Each number is 500 + 40 x the weight over the matrix's rms, rounded and kept within 0 to 999. Layers, rows and columns count from 0. Numbers have three digits each.

# up: layer 8 MLP up, 896x224, rms 0.127, rows 135-247, columns 0-55
# down: layer 8 MLP down (transposed), 896x224, rms 0.194, rows 135-246, columns 0-55
up135:525499471477464471439460524533582462482439443482553489480413437571529529440528464454500481424441510448544521479550578526522504450455518525532504517546499481442566507460
down135:528550515516524479444506404511468476521416507559470548514478466490443480543470587471441549545559521502460508454501476441516462485491483543460443539452517482476465485521
up136:419433522555487481512423515504519449486507483529511474445477465531486502493498506461507495422494570433463543440454414457532500513485468582466518473467563551474455581503
down136:484497502545399509517532487505458505501489513527574494569450555473530503534439527487499524470480493480477433475486459503476437513434566527492489468478568477451408463489
up137:525523533423471586566504499473477536460443428402493532517464519459457542430538476488496515453534526497499538465454482432530551478436532437548417433519421564555410493503
down137:471471465583520476500537481509482509512457500518465539480504475471559567488513470535451416528507502561545507421464504549449469517523510548521515514573558477517560528557
up138:474510486526527446559451501507470510481482512540653466538454421559491519534548471525482446472504432502453554437477528502521471532509465518522445520481444514509480441595
down138:461504537468470482512555507546451572470523495471492487494533362544450500559483505467487492528500473536486580434549494526469483490474519476503547526447533492559452481526
up139:531416452479549497494473477510479498455497564553431530496453435469521454558480569427498519519486481520474518495539513482509545620488507450480507432505500521514545487484
down139:592424550594455470521513485473458464455475492481453465500486476545440553404561558484505496484450487448480474522536538535481566548535483461472597482509515470459478466431
up140:465522530520559453547550499518447458579522459633521535540528519617452495515511491484544460454457433477506538552465478534598455467412543495544475514499479517499519506539
down140:478510500470433538554482357516439596514501491528467540453479502479554486519577510515508478536563468575562508482464501486531516482469478527593458522552514538501516521533
up141:460514486498532570501525535484449464578584497518557558499461489483454561548434449538554501487500460503462508530508463488509505446515497461546487512496611493516450497530
down141:478455483462387524525526474486542517497621525483557565467584503570443556467430482504455597458487445459520494504485505538462515552469612569475508416504479500569481466500
up142:528494456569493398438425564585500460527531447557495554482535507466500513512604542460540458489465465479488456471506496477474477552426561464485493457506518443441477465472
down142:511546556523511542518487500478504509428451464522471509537505526495459447465487537524525495559453561536494486531486470480522475500543497417497526460490536488525478483521
up143:526405529504533484534529542572498492509457506522563536517433589577406439502466529481553533513450494502528466480488496479463455480492586391524551520517547497514484542457
down143:482472456545561536500515349494637509405508501416471381446524405530521547468500444533370465429522525470503454426555498446489447518495534498473431576554448499558435496445
up144:496548567500552562533473495516501506505458518471469446494507507491554468523486437513474502466510558497411563497554383477500448516593527493535508547502570551546522482537
down144:490520447526596460442481534417545533476520468484429422488536558541466529442509557557554451509434463546514537479552455492431463500509540545508495506498526496474539491468
up145:525498568587456518507529490464523494493450467511526571529500553472510467581519523527457564563454456496506456514481529448533456497521492505550454474484405518505557554455
down145:566461498534496540483459518487573554490559530506494597570451538481514558443509526543500522570514508520492510531503585467523483479512476518527480493448488491431518422423
up146:578444439504504540487490490527498538547529470506559504493498481488563485513471503547493510447476527502489518433442491485525440566446470495570436551549472527508484532468
down146:476535543540505475463466379422563491520488516510486430477474483527518446442478500516489511507490539464460505396459576493506465508493540503542430484569504447433482466533
up147:508555469474525517499470460508511433517503478465460541566476519504499489534515486499533482538476541454464535496499458505554413585435489425444532473445542457484557460512
down147:476544363491561555481437515544462505544528433478480543474495465483566602557463561495527497445514536544553517485438374505558393547419400496501435539509476460513522444573
up148:490502407476480523494427507510403502481479436495547416502509480494533506485454514492520391471548490546491562402512494540488469452573523540483474495521472519425504522525
down148:543471461499583457474535555430529490488496456535519462584546533522473511568533462479519429482507521475503455538446507529497492567548537510475469473480522461460460523543
up149:425488503478432560497556498528567491457476532480514490427528426468504558450439585466484427520514522527485480560506544482501551513519444536465481440461416469553514523516
down149:476455421392506477544539480487447508534475556518549511527457427489517380511553472400581546479459531568526479482496559504373505494519425491455500521453476489510519560563
up150:453559501473525491457449525465460470540531519520489526470460523455575424498442472516521476560580493551464502493483531513537546514411524536491479421450460511490563515572
down150:534480538551499518530550379542514513483470478498478521487490526544560552515570539550527513461499519493524463510535449552506483596491528446514497512489531445511511491480
up151:510493537499466490508546544495476495560488474547468446433517544449529564498563552518566405588494546523445494427466517562479537518501530519451402446468467483516451503468
down151:549514521538497528506499488514490473504547484549519466483515483505584522501494530505541511470487506496610507482509496502484501473556516517514562498454466502526511525537
up152:478481551422481534574523505474544490501544532483493533497526500523453608541424512464384512470388500447522465521524450532502442516449452485533521498503434461523409548456
down152:555500518509460518477470564448554469565543533529449556502435529490542541501486452546547489467522439510553482502506513462495503455455503429574494573479502500501490512525
up153:448439473528511473519528549491437480489473462489437544514450452541569563553504540571487499459555536473498484469514464515508495460526498484453549484577498540578583471527
down153:447448449578499546471513508453487526548568550548555404476425462477519572458462519527453495480524508586549528533531607515534483515435504480514451497549500449505504563532
up154:546565482474474470474530481485588473539491465539558470495466509514459532517484490482481492449467472515479467483502496534435499475500505471499481507506511544553471527518
down154:481464486547497420496469497494543443480493496523578487462519572601445547544479514585444524459483508438464423503457578549512476492488532512493457503488489522529459504481
up155:540456480552445541579569613471503458490478470538527515481502432501542481517494491521473492433547534477491483524487416483448538504554490517329520586525472582481577486551
down155:435509516455513597532548489453496532457461524478526529646522493539466581521469513479519526483499474514519527540545516565555586496506480504462498413424503489463476495434
up156:584533548539503483518455473475487475516474447544525513489487475533504444469464533425502527442459475467527534469472482455498459507581493378485548506476552472589489466459
down156:477507552446622443542546461474554507425428481634426482459493490541484466497547474436564502470564481503476510455494503546563519478505507576470431450444561514455542553514
up157:534446518484445496466518520504556489528479478447544478404534521478497490534458578510511459495471518442496528505494502478519532431536538482491510460422412490511544469580
down157:446485523415523484583496413500494532466560413493480634542454591494472537491482582457485485511492553495440487542467495499452520559471498572553523477484479484520526556494
up158:557557479531546536526480541511489490540523452530561468480505522523482440546547481502461464489505576439529565527551497497533511540508433466398495462501473601455552468455
down158:466472416589516419479515589499523490438501513504487492476446494561511556529527501500553495548514451510521534539521531533559501580499518528456406500479520582556557515475
up159:385442543463477447514478512556529444518498503539507557535455497469504490540559519455539461481508492497476460451459545432517528460460513476531498477523445538471511427456
down159:508508505519507498472529480554470484529426513467440532470494550451480485431595514523500502500454517457427581445546512470563482481540507511506511447524485503561527510467
up160:463499485529578498516449533535533492539494490511530574560532579515465484486485581481465489547435430483471458558469468490558480503471582555516466551470551474524532498484
down160:523490489539508520542512510478484485552468488528461493480517446529514466509544476485509462488430581557546545506478498520497415600526534517526502446504502507530507534543
up161:534514466569451475527584562531497495497471508578479490455542442518491474481497575568456506502469581474472536548449521464612486559437522492452445543471492447546452494567
down161:457565466538486496597419564488459469521471470445468490478522413489514492472439477585472469453458519498510478453508508570457504497481471441470545524473464529479408562519
up162:527521482483575425421489579543507509557529413581511559445521522524442447512493489504469529506417510502502437509486479493535539456563530506516522467476491499464469510493
down162:517497561488441547472520484568422508514508513482543471493494487480553569522466439488520415499539545541469508493516505453487526513499496429485496510490510472391490464507
up163:459480506521433422516522552495404476484552522578514630542451504544607571513466456467561516475527452423469487471497567452605511498549559485466431503480510471492566440471
down163:440529487545466461405486537517473486455446529534476459551469462531486488549420454568400506488502485485599453546531569465477529467439454516521455522452452481492472483463
up164:530503530600435472476499513508445465516502451464516539501461511536495487579426496494534434517513567431482515417546567559495499507449509521495537438459567482440476509516
down164:524474507458505532483442486478523515625550436561504498513495537517549508572500480499530432522448515490491511442477494518490515503463499499528554507449523555491463523470
up165:519523549432575552548516493516466508514448358496525532541477462491511487442485453472589417458602521511498554489448464505502628481507486385487527426501525461471502461497
down165:519557488568517536329535604488550538521499503500437476477521479425552481508466551574421480549501522488502497492577510530560489517492448550500552496453448478466470499479
up166:508423480434542509518466564478586466562509541486493497470503526552530540421514495565539496452444518547532474471511432475520381496495611529424442449529474498494489498502
down166:473501490481466554503484530498504504518522442460436562538485496500507441514474551462506532512448557472536490535541538483512506488552463486510485491480491496530475467474
up167:453438456485489504635496511456495554475503525487494528476426449604575480505551505539443531480511558462482479494438458472451554519506514417505451509605538429544520447590
down167:536471479478527516532502537441488512552467506540458558554459471531534496506479500475442531470525481511522531549568470433556539524486504538512523512474518510541499482496
up168:550520428507518570409470486490498453548473550546446484493485505504486479513528500504445490456440533517444518515512465546512507510515505519491516517452499448540524534468
down168:437415498510572514526509434500492502488520467512452544522501543508466527459473520552542521546449467456454450493578522470428428498490540585564506525501475516520518540518
up169:516403476474497554543470511546482492541465423465518456439479500425477484483471516516527461524520522475481552478518548417510479500537488432505506591486482480502528542471
down169:469442473510483395525392387470483482503445467550489498369431523470418509433447519478564484413447506509614514468476513477447560475502505457458464454494431461461475405567
up170:513427475442531462465501540474526468485545491484507521576467492442488544542538548496480486455449504513557428527504540455456462568477526491484507499501532483518477499507
down170:516502476427507470522401498432481530551565537462576518550527490490432496494515491544520515587467444468521449524486433500527457553417495469515477504496520462485512485524
up171:508533528485438401513499500499504503535425458463480508515449557521453493509446510496496429496524557517499437437462505515498419450566527495532553466575478469535514468441
down171:394468540480507471471549488509540572473555489520515534559487585535466517495519439503492455564496507487585525455495543544474502546401462456522478520494487569497493538574
up172:472540474454411546486469488500505438519458550470521545523422443496516467602508535444555542445631464495539566448410498471541459534543494440431373491509502473437578510468
down172:516459479439578530522569423535420528455589485459467614612494511492423445530533449469441485524357465435476506492512622467492549488451549489444436528559488477478435500524
up173:473566546485549542540501514466522498491451457548537559503472525506511507534550468472529522430553497526502534554529455508504545544444531468485464397555500479423546484597
down173:434469502542456509498525467499451516571441479552506545486517456475558463439499462496513476524518477465493540519515564489441517448521590470582478467510496526565398477551
up174:547517506487569505526506533463490519609473459545531446475520531523516442453532461521504458481513493488500453552483454477501473471480483513451536479554572473460487525422
down174:484520488453512459504488348450566438378518476495473485472519425475527447496473532418478507466455479443454461543507470470462527460490514469433475510467516553584485478510
up175:444484522443567475532578568511491477487541464451442586460535467470527506446529557509541440556455466481470538500528452481512548519534494461510460464546519414434460482512
down175:494537483502508483525517535513532506524483532534535475524482496499520499552467443534452517493518492463472455547517514498459498523412458486502590520558520495584487536527
up176:489561442416480499510513529529471433518481476530529483521531500531454493523451535509566450448540512510547510489475516494535559475521539542506426527566552480474491500543
down176:549449490482429500594502422491463456493514526492450479542512363422549542488477427522458529457545528529503477547467478460465568436456539504545486518380471469595499490465
up177:494540505458558515535501474495435416481465504504515529533590555545507445564451525457504511474420544509566475516545504447535510516465530484568459484545522438429503455515
down177:444475468506510516524484544499485542426497445482585469465531575477414513582537525514547492451483509518528430442553575454504470530536516520509469524506588442464539526561
up178:521511497498503463477453506478486480527493515490506506548462512525449443557495528457512593476454539502493471462476436463505538490519591467507452529501595470495528538518
down178:514454529428575463607511485489473515521565416546515514551523525480507535543532521516554450564468556472538411540499564486433440495587596533556457526477530570544493518559
up179:615498470505616520399491505512572534562475464545527421527419425392452512484539573410489482473496415570448529504508473519491498476338524541583497486489592530497503494488
down179:512489500524515494480548527461477605527432507525428500532499515480504560514550617498502470439531486491532577485518498484517458494477502452568507482491471491461483562490
up180:476467510537484573470496496450532515525471510556541505457430508480509507514497528536450485471482469547460471513467494521532474465468478488477461552491538550535456583525
down180:424483458428459419508467449501513526499465489583533512483482508532504532533488478524505574629452543547525459514562486547546457495491584599386565528429503471535441509495
up181:592586486461485494447452539483536600541392482497424519586515411465429456490524500422490418531457479493452517416436468500448514412530448536523444472459485494541455507405
down181:431483542515526538502463556514520514516508470409474522492529496456521479514428500471492595560522405475490450517533442470446510488533452457484474480458533476546435477468
up182:486459523515542525536465510474523471470506457558482459525465435493533508509497565443460447395460512464492559511488422492506454479458537529470477528501562486419499462436
down182:429467445522505565472569485543531595511444496567522489505559507497521489550477479486490537469430442566463543524444455510496468478500509490569502506462469488471500444490
up183:487507481556458486394529465518464435550496616516407537547507530515520476466538518537520443506506490369479507472504435510531542585582446497561513479516482444405519536467
down183:478488503435522536555438604507468518436496485499528501502515597448466473514450573500430543401501474515505488566485468492485465527481541487477528484546527445496528517488
up184:540574428542452563495470487485576524500444484440526545480503475577560499486513485477513466511546506537489513475442552464500544504522476485523495445518523543477516463549
down184:526568467493498503501495502502384507488504478591518493549541527478452520488445458550568494483419561545404476457487455507493531455560467512461500531438575595460488494500
up185:527465410527473461561484504559464504496474469504497591476534478533478519495480481486561534528423449511495478480457537511498484544524459448480485497510461472545534499465
down185:533472475502454469498533275491487449473461501535519480448521542508518461435470459464501508489561524550526513476550541544525463460512482564458481443538576546502528571528
up186:480488495568483467562443535473477516450507503479451524473519443495457516522477541463486512478563497462465549520443561469447501526475498475559554468534562559563570486490
down186:490530491505524435523502550485490534512472429596442503482499526495475489510492467448479543494456468505548509555487547369479538453501491486566521482460466501451492450508
up187:537581490514554500584467506536461499503523478482495459545555539557481509462428526514504528440509531501517520578480523433514542519481480483629500584603564459570607489526
down187:437459474485517495532521486466503544531499449540462536508510441532433541591526574520450516467485550482526515507515520428528491501506505460470525538500533525439491539481
up188:551507530484475572502472518566487484503459491434502543442588495521545467497543475481481501566448492473520477517529528482476472459453499440475559458484495514523488440495
down188:545499536502519510481452543483508480494513543468509467518465507605548495531518544447505503495494520487490474425505493446502543534468503477482419539506517525472580432471
up189:481470528452454490500436540495521541506476518513485560471455495589530503521615552483538541470494435565504503439587487533452554465501430463542445480486491496501493506515
down189:577523534554499459518561493570572502464535468477474488561505537547523513506447486536450549480508524504501487430477505455426519458569506500574530504480488483494529482517
up190:525423526539574487531491524446514534512538488537483465623476558390497486482397533481471550532593524531480461503541533454524547509546551498503488493449537458535508455539
down190:538476467562515492500508484489453429450497481485566561472604519537540463474507473482511477498527454489513532528564402486479479507550501534510499544494474463529470450394
up191:505470457488501540517545566515469488544473437469520489430427492535467549562549531510524480495478409508480476552509516500441466486517442552543492584529486475506511481478
down191:519501431550448584488506486506462469580545448469485527576483574454484516496502466540458499515515521499456471469529559479435539484525455503518506500478438424468482542485
up192:488410495566467516509548551479488551473539475512526520467484515494573521518506535496457471432514534451489521551584465450481454480456481506446470538450441479525570502441
down192:480479498518465420466510476531540537500492548514471503487565531519544519551533529511453515562478615526541560455539488453566619453521464513506538501444563536520443518469
up193:582454511513475475467497443515491474549517459416479431565518404460499534493501445452490488467408510504475512441502525461506555524490486550527534512505541504508500488529
down193:451494485473460552495444609516466567521467540425508540459450577507557441549526580489467510492603555480475558482438482534472457452456464469453462479503455524392511528462
up194:528536487495453511495448526533512554470439518517498509471489509522494585546543555466492421503533503515466532551514470551455453579432515553574461502418490514530486525545
down194:500498480437512533451416477524551467467469551502464458491524484538594486458473403519500505501447590515547498426480478460516454504511454460479518509545453519533434505523
up195:572522525475517522537474516523448500431518583486433493487487477525445420481457487508453476501433463489511479500462560498468524492523493447527472457527411433418398584454
down195:521499510523521534511479490432513506503508487560443506539559481437531541417512535501454523547470450488448609465527556488473514497533526504470503514502500513504527545518
up196:438504556456524463510571538453446495492534458516473496507506484492474508548523532494518577472468476432462524515494511552540500500497475471503441514505413547569478531446
down196:472537538448601554467485471558496523538472429477492522469514527468481467458526573536516468479559506485560529517552471547533496548534486488511493435558473497534478500545
up197:525482433473579490496506516460460496492498506383520538478507535458409511517500467465567536572502549464496512490462461502459515511597468503480451494539519498483514468552
down197:560502479488579510515533578523564525509514510491519535553458486512507478515554543472504520507458522488456436545523496499464530518506505470542517503480517499497442483488
up198:479452542499495616491478507536543573518487604538552564491498543517576417460458507455552488441538489472539458444493486511565495463538561472501535441479490463495486470446
down198:494468550451463578443488529532498528482477535517501445526521503479475501507490519509562469422469496570472480438523502500524454450469519477459517475433566466505517500531
up199:497533483554540501474485519473449558441532540457512455460463473528589543501477525478477459489539470522492512553473600529517506534498568472505468501539503494518485534472
down199:480492515463478499484505489460487484496494510515505519498479568511540499489578528493560505488499497452501498439512418417504517494459468491486524475455444508560523513458
up200:484518478498463435442429524524459479515466476452528524485475504521477416502409433432478505505474476419469587443498472460558499450414473557533495465537526477529505554487
down200:462451460481538535444460484499434528431456425545418483455491620518519464475574512451451578512551618469498524480531562471478450476392557542518466561531528421480437583464
up201:435477546439407499530571484447470478548473520450469575503500507460464460463524455464555529501519505481548470555440509484522486438521498547475531507553473522492537527486
down201:472459575528471454550495418494481531511433478550483493475488510547452472462578471462468518513506483529570502510556469398427411497560536433487528494495575519524431459466
up202:504431516474492521471485519516475452494540483515466501494457518547553423545437546591528491476476508569540465398478462462559434487479507496466521547508420529492506456495
down202:397493544507514485492537494501471549484548465501481454395501527463500510466542537541440481474536497539473296471484560481528456441397517405405596498482426508500497517428
up203:504512471494489508459515480486551510557516509589523474526514447484494487437431493475547500515491539520425529537510518515461568498499548448525563472564551493485480505571
down203:515483483476483469490512475562489551555526463351490497499465464449525430474441494514473476538463561518530498476485519522500511471493495529422538492468478489516476491460
up204:549445497493465485504440533510499499482423424517501510538576490526588515464515590496560550456438467465525568483466539446557531537490549508483532449466481531524522424551
down204:486523515496488530504498489519535459523488448433484440418489514515579425485478497530512455528506483483535474411506444467424463468459365474430570524475473451464524518523
up205:520451561562536465543515509498428462505445535528504513432549477569541511456533545547496477471561471521496600453465540596535475596472417489471507456493453573453565442419
down205:513430589533483506476580591504535488429520544462543571503518428562507487547436572464498504549481506501436495524493453569499538481550508508551474445584539473622509516558
up206:560457461497486551491472608520479464490432491561460511509450449530548516460486508540481470536572518537489528516510482534574491477520541558477548504482480487533558499464
down206:405493475513472515496488464422556529477504466463552475514491490508533516455501461579470508456467543550535518548427463463536526520556477484509502487451491526476549517551
up207:520516533525529510559488520558484506458461470544543506434538482540564419505491456444499537505501524444479536540456511523495571524544501457539485560529522504467546526420
down207:447555508501523504489486487586516557450489448556446400486501527611470458536548553547527511439535507448573459496475535492505535510527514480548543548519475475484481479497
up208:508535501497448439461522508453545520535517576485537494535485398564447582509496510462485489509573514528524540416522435515475487552450510516479488464533505488499456458501
down208:511487506488423536559457540531484510560472466526494513461516483490475477490498542520464514516543462479515484520538489506441527510418518426539537462431511541485520506480
up209:572464512480457508519440573457469529565467498473448468503545519449444516574540530538506466454522501496514413481511490422556594510487409524540419557457470539496476489470
down209:512512518528503508537491590587474515462502501447470527576501473474547504489547518545492484469500498447521449514525467498509458530514525451583511515437560496558512560546
up210:433462476518493527496508585431506555555543498486545437438450506545479467557522546547510555447491515518519438558551575538506553481518521500463486540535489616532551550509
down210:465525411457471492541493508416514485503481551536450500482454551486466561488500544502541500554469479617526448490476498525470521492456591517509577509531535466506491528551
up211:571494509547516456496477557591452513564486555538541510458576462629484515498490538369515532462496536530461475500500567503492463560522483512510494489454439510505471533511
down211:504496546518491471432451442549507516455466515546526474485464524558550496484516431553437483553477506479534522550428520544591528470473443467527560448455536507554521467454
up212:530434484465466524428532494498504445528499476501471501458468465400534505500495517439530468533549552479498453433472467532554523504542586472563516548563581563462405510458
down212:477452485483480460525450560511506557536517534554475536420504532545475524499519475402512514523542528505434480504501521516508469441601521458543509509542479502474464519495
up213:567506460535501523524521545490433550440459531501529514525536502490474559442539505538516515532592577538489511463497455530425524537538446516482554497495495429541524488575
down213:525416638537484502518480467514445537464487525529461504525436473439550434477515468500506490499495471531496541589438527534429488450488569548546449484543517501523499458529
up214:513380513565530569429541513528490488446489488412424531540524535515545487447564476507464475485448485538482437438532469538463485519455480492481473532452575430534520505494
down214:469517427479461384454509495510511438515472467448488454505481563523509502545537477576563553552479494497529498504493508519445470463497497552582466547431542461467498434502
up215:435502462499503595428473598537511536549461401510507598478456404441548531480495504541516557482386437489474445561523493502414555483482531533555424494490437553546541492462
down215:522541500512493488512480458502449528492488409472513494462461492456470509448440549475519500541570478549467445522479506506504537432480544455516512507470527504490475484470
up216:430486441476507469564513584472540529470462489461554505557499557482479543479530500470504553474581495497433473515538455525533488467529504496516552515598491440493447533523
down216:478488472411517494523481462537511525450480544512432577522518485488508534557492514431482526556487510519485506503445442489544548491517491549508512546472488569490501472562
up217:448491508518519525538550587516519480505545525522530449489550529518519464553488491452472507510534539450443538443597465405561504566470517543440445520507423526510476497503
down217:501539553526484466519551567540516568511469497479559429554443521513503529504494459471473582527509413448529538523487456497536541507446479515425582515537480450533534523533
up218:493509513537510492454511440518492491488500496559510471478514492459470505477498489496499520471450525529453534514496438487546468458506465496492520510508497531538518499476
down218:556452573416446487539534426496526458518476523469559477514463520501523478543471589449536518480502567536466556500527492503535495527525510525434472506474545489565491523545
up219:440518523539486494456515491440450551556529497503436549566473441531476436575463548494551521511564512417524543500563545483475495490535557487482511504525512485541482474564
down219:495528452542512474502458501516506481484549518563485502544515491517515559522489490533531531449505513620515441435492483540483547436499546512493451484479544490481505527467
up220:428482471463499552441557571517480493554509443503494537529595503548487513573496485408520456463441517501539466468464570507442452531477501519484499555554483509415527517473
down220:454505546521499494609529477510558545518509545554530523516448519459515486460487439501539535556578527532476477542476461501471545506540499575482451468445532458586505467470
up221:484520438565480570521470528566534494580528450575583499468479463449515468522478493449487479511472552458528429496512583475520431494479459509499524497491431474528472482510
down221:432479499501494517486524522515506562513492471475460554488497498526466501470446509537497513476549495512476537529478491514481498502520516442479448549501525488500508568450
up222:536543404466507538475483519429447491505482559444464491509467512520461546459513467499520515449494490467592492534579465499476477550495572539529477506533480487517423531510
down222:524605470514551420542486489528510465487463503372441498491518536534511385583544504548515528559510536596489510516449507487409484552491502509510558487433450520505497490466
up223:496468505583490454463546608461485454485499488563464487493488476487483449511468491469419468500485457510527450575446523575464470451470567534468486529440596467529523552468
down223:516512509475490539515477487483445492499503483476425543542516507511471502476432463483522502454459498435544495521505499502419497494474570537516516543487531495471509477471
up224:524510514572495470483508484520510528437516525406472511452537468478444542550479480557457494514500574516483538562533517508494469501509494498473414511531503494432548481567
down224:519479566506453522555489501523484544604522484540584555498474541553484554507467461476459517578513480452431431475591473432434366426474505533455391539477557504452439525498
up225:410549441450516442504484503515551522477462475482453460516433504559596555440528502461413476568519492482499522467431547526436554504426486480554466499527489510524600494380
down225:475511484533510478522509497499511477548530441519514484553528454520503481491466497509505566504507484509495444499527526494517471520549507493503581435539495516515533415521
up226:505517581532497497477484490514551509547567517480460499459475486447521566541517492507504550424463421500435481471532415528482482480520562503531486470515539546494481492558
down226:496514520500522538498549549518516531528437466545498440498541561472503481500513512500532540491521484514514489559454495480501504467499551556538546486477491454449461541497
up227:510489546520539487515476466497466465540467539471516503523495488480527531476467435404432477485493440643532489480503492541494522435505492415541475453506537448463532467508
down227:484500526458469444447537454510452488582454495481493507497490473460552478424527547530478556524571465515530461513582521412516459513470537446475533463512536488564522469511
up228:461463458565480515515495529518520500465474478487530480490407491493514494533539595452546515479539477454455553464552464556517549503475515489518466528495511447504591554514
down228:528511516528487459526517451503436508482488554612488473484461484424505541505499465456501543506473464445509451525517552488540535449488555520494459479486507437500549444512
up229:562443505587516531477512451505448463489479520471488498468541445518507435496499514425498536545486498526447450470541499474504487508523506530477522545444545448429457553491
down229:536461506504535506502481422583509515463507475462475488523526496566467534493564464465495483544495524530481498558532506477495522474435459495495465494496496495572486497542
up230:488523458507540566521484500505527552461572496510522461479505446479462538516538498521559476486481495524539509559509558508525471519485446521531522525459490564562479531529
down230:471545533539517463580619645381432540452506461477434455507510507499436487490546546587502501602500522462586502456403454570560469482477507486535436489486440562488543575467
up231:500496553497474450522478512488535492504489448447547447450483460483502527482492520559519565460483506463502535529498463491495496442448532508511536492521477550472541551528
down231:525498474483478498472504497531580460503506418515473528493455474454514513528473521477538466549482469419564409556529460439506499475518454479460453508514469567525464441488
up232:539497535487515452473490470456551506538462499455446544456572402551484481544451520453511467496514572488514472471512460520571566446534525561484457464517491482554457442536
down232:459563585482506444576549510563511491485541531488490495513486461527556546479498485534497538435466508545515498480503525557588485454469446509497506477483454498488483499512
up233:453472456441489479527512544481481487543497449542424502510489459506451447467478512476534439475514534457429520511529484554490577468435479481523606476430561454568477459481
down233:464475554429451533443543547459524532437507532498499542471468542402523492420471454519534561517449533546537382509503536484513493542457494466567470500497516485529514429468
up234:490577498534521490523455587502454522507507550448501487494505458512467544500507542479435502464503507546500569509528467501432443518521474468469464467522489529532530448452
down234:539512461488527544490530474472531486472608494599440505509484570532569509491538500466504504526492481502513470501504505492503482515471465466474439445468454514464469522461
up235:472529528546484556508595506454520536521515451442501506476467420517525486545522509481517488465493455460527544506457489515473547495447480439557410483520555516519579508531
down235:524574487562508493482537502480481460527535516522506399459530548490516443526562480549598461480453501500499504443509577574470516465461529519447509502555507557499505541559
up236:501495554521430559479553479385507494527549527518495544505510443482527497541502551458482510500478464548513449529498466465518494525483450486512550477555482509405523475438
down236:530526482482497525539574516462510383479523534462417521463451553529485448550565514477535578610542521518515541489504511516473511452450479447500583477512540452450515501468
up237:477521507494510523546512550473498486570531503507513562461513485443497457467492473564421474475454504479365445538443496451542494543472502484427414452551447544508481585509
down237:448516539503517490500510481583492522507479470526509510555479506531507526488451484505519545476523492474451540477508538490511561552494547476498469466476432492430516507549
up238:505505511508505463486469474525490423544561479481455565516504466561450540500472471482475485538451501525462521518490499534494508517453504488457565488425567514485516551439
down238:488530478485500468467517525492424516492519573452503436489500573540509496446492463524470511506536531540422530559505504476552498447512504500497486563466512531496581495453
up239:435433475491521509502438611514466437532502447532497527507509517489497473457481472467467461482486514454444499517524513435443458513544473424548489512499506461520516497620
down239:642527556486505490492521447504464554460533513511512541441473495543507472500495538527528469508531544493468488512553489481477531506508497603522483571463539514518511492483
up240:527459481503477482570474573509486519436502525523534474519402444463490561546592550403527580464528486496559503482517416547532504444483565515441519474552520415532531551495
down240:501514559483488494440489567492483498525512491436512434550525513526570413509529511597496529508485543432520575530451529472528552491507496457527496470455441498504538539531
up241:485487519515481471555467506514523537504519530479525511524567486496484561564517528479490539483521499460601479533492464500480439473483500492558485529522478557502542511480
down241:527533487500475471493448465433543520495552497549522524494600507464500464536506577534482524551445463549542529447469500484511472581487549559515487441497552509496484460562
up242:572515614512506520471531529567531468547492530462544492527517470510479514494559505461501503457459465511517420574433523417509540518515396542474529510489542515430572555484
down242:561521548493503487414547520516513508540471436503496493478478524563496485524520548508449543541571521562545438568432541520472484480480533558495536510515579550489454515542
up243:477485517499553544540537502507485542509429417474500511556450550472554563436522516535544487496511519495473486449452417505465484511493513511579462510530427504497483603555
down243:492473562470428504487459480541558490532543534473457471494556483517521601515352455467486441520461470557509544448515502496526495359499487506470471495504515501483512443525
up244:495465538488586561546409477531475475444393546553465520532529484553510506498466446446551493465485511492469503601481437551531476498594506535497493483504464532504497443507
down244:406493526556519468489500498494506519488477468586585508531548535488489560572464456479509478565475379520498500506496529472432499496503548550535520441520517480487543534469
up245:445610555566442534551473513473503498498503450511565426452506485473542515510416469513477448570597551512475480506539448559545526487471524472482495527471506460526468492446
down245:519564509433446458485528547569524486413435536543517429529537545491471532489496504536528448516396474559476501469459592608514428466506499528511477504522540483494513527595
up246:493485577517588553563579575514513466453528461468499535500557448438509520488473530449523548466495521535507561500463533485467499495498517515499507496530482522557515543494
down246:515506489537490496484510466542480440479597563457441462494416514523488519523487532540511501546499491505481429531524553438556429503495416473447497527552453444498506434445
up247:521499549517509449471565552490540508510584511581497541481528498525462510461499495486516513491520551446501522441480499503489496531566386483428516592457491539555535491434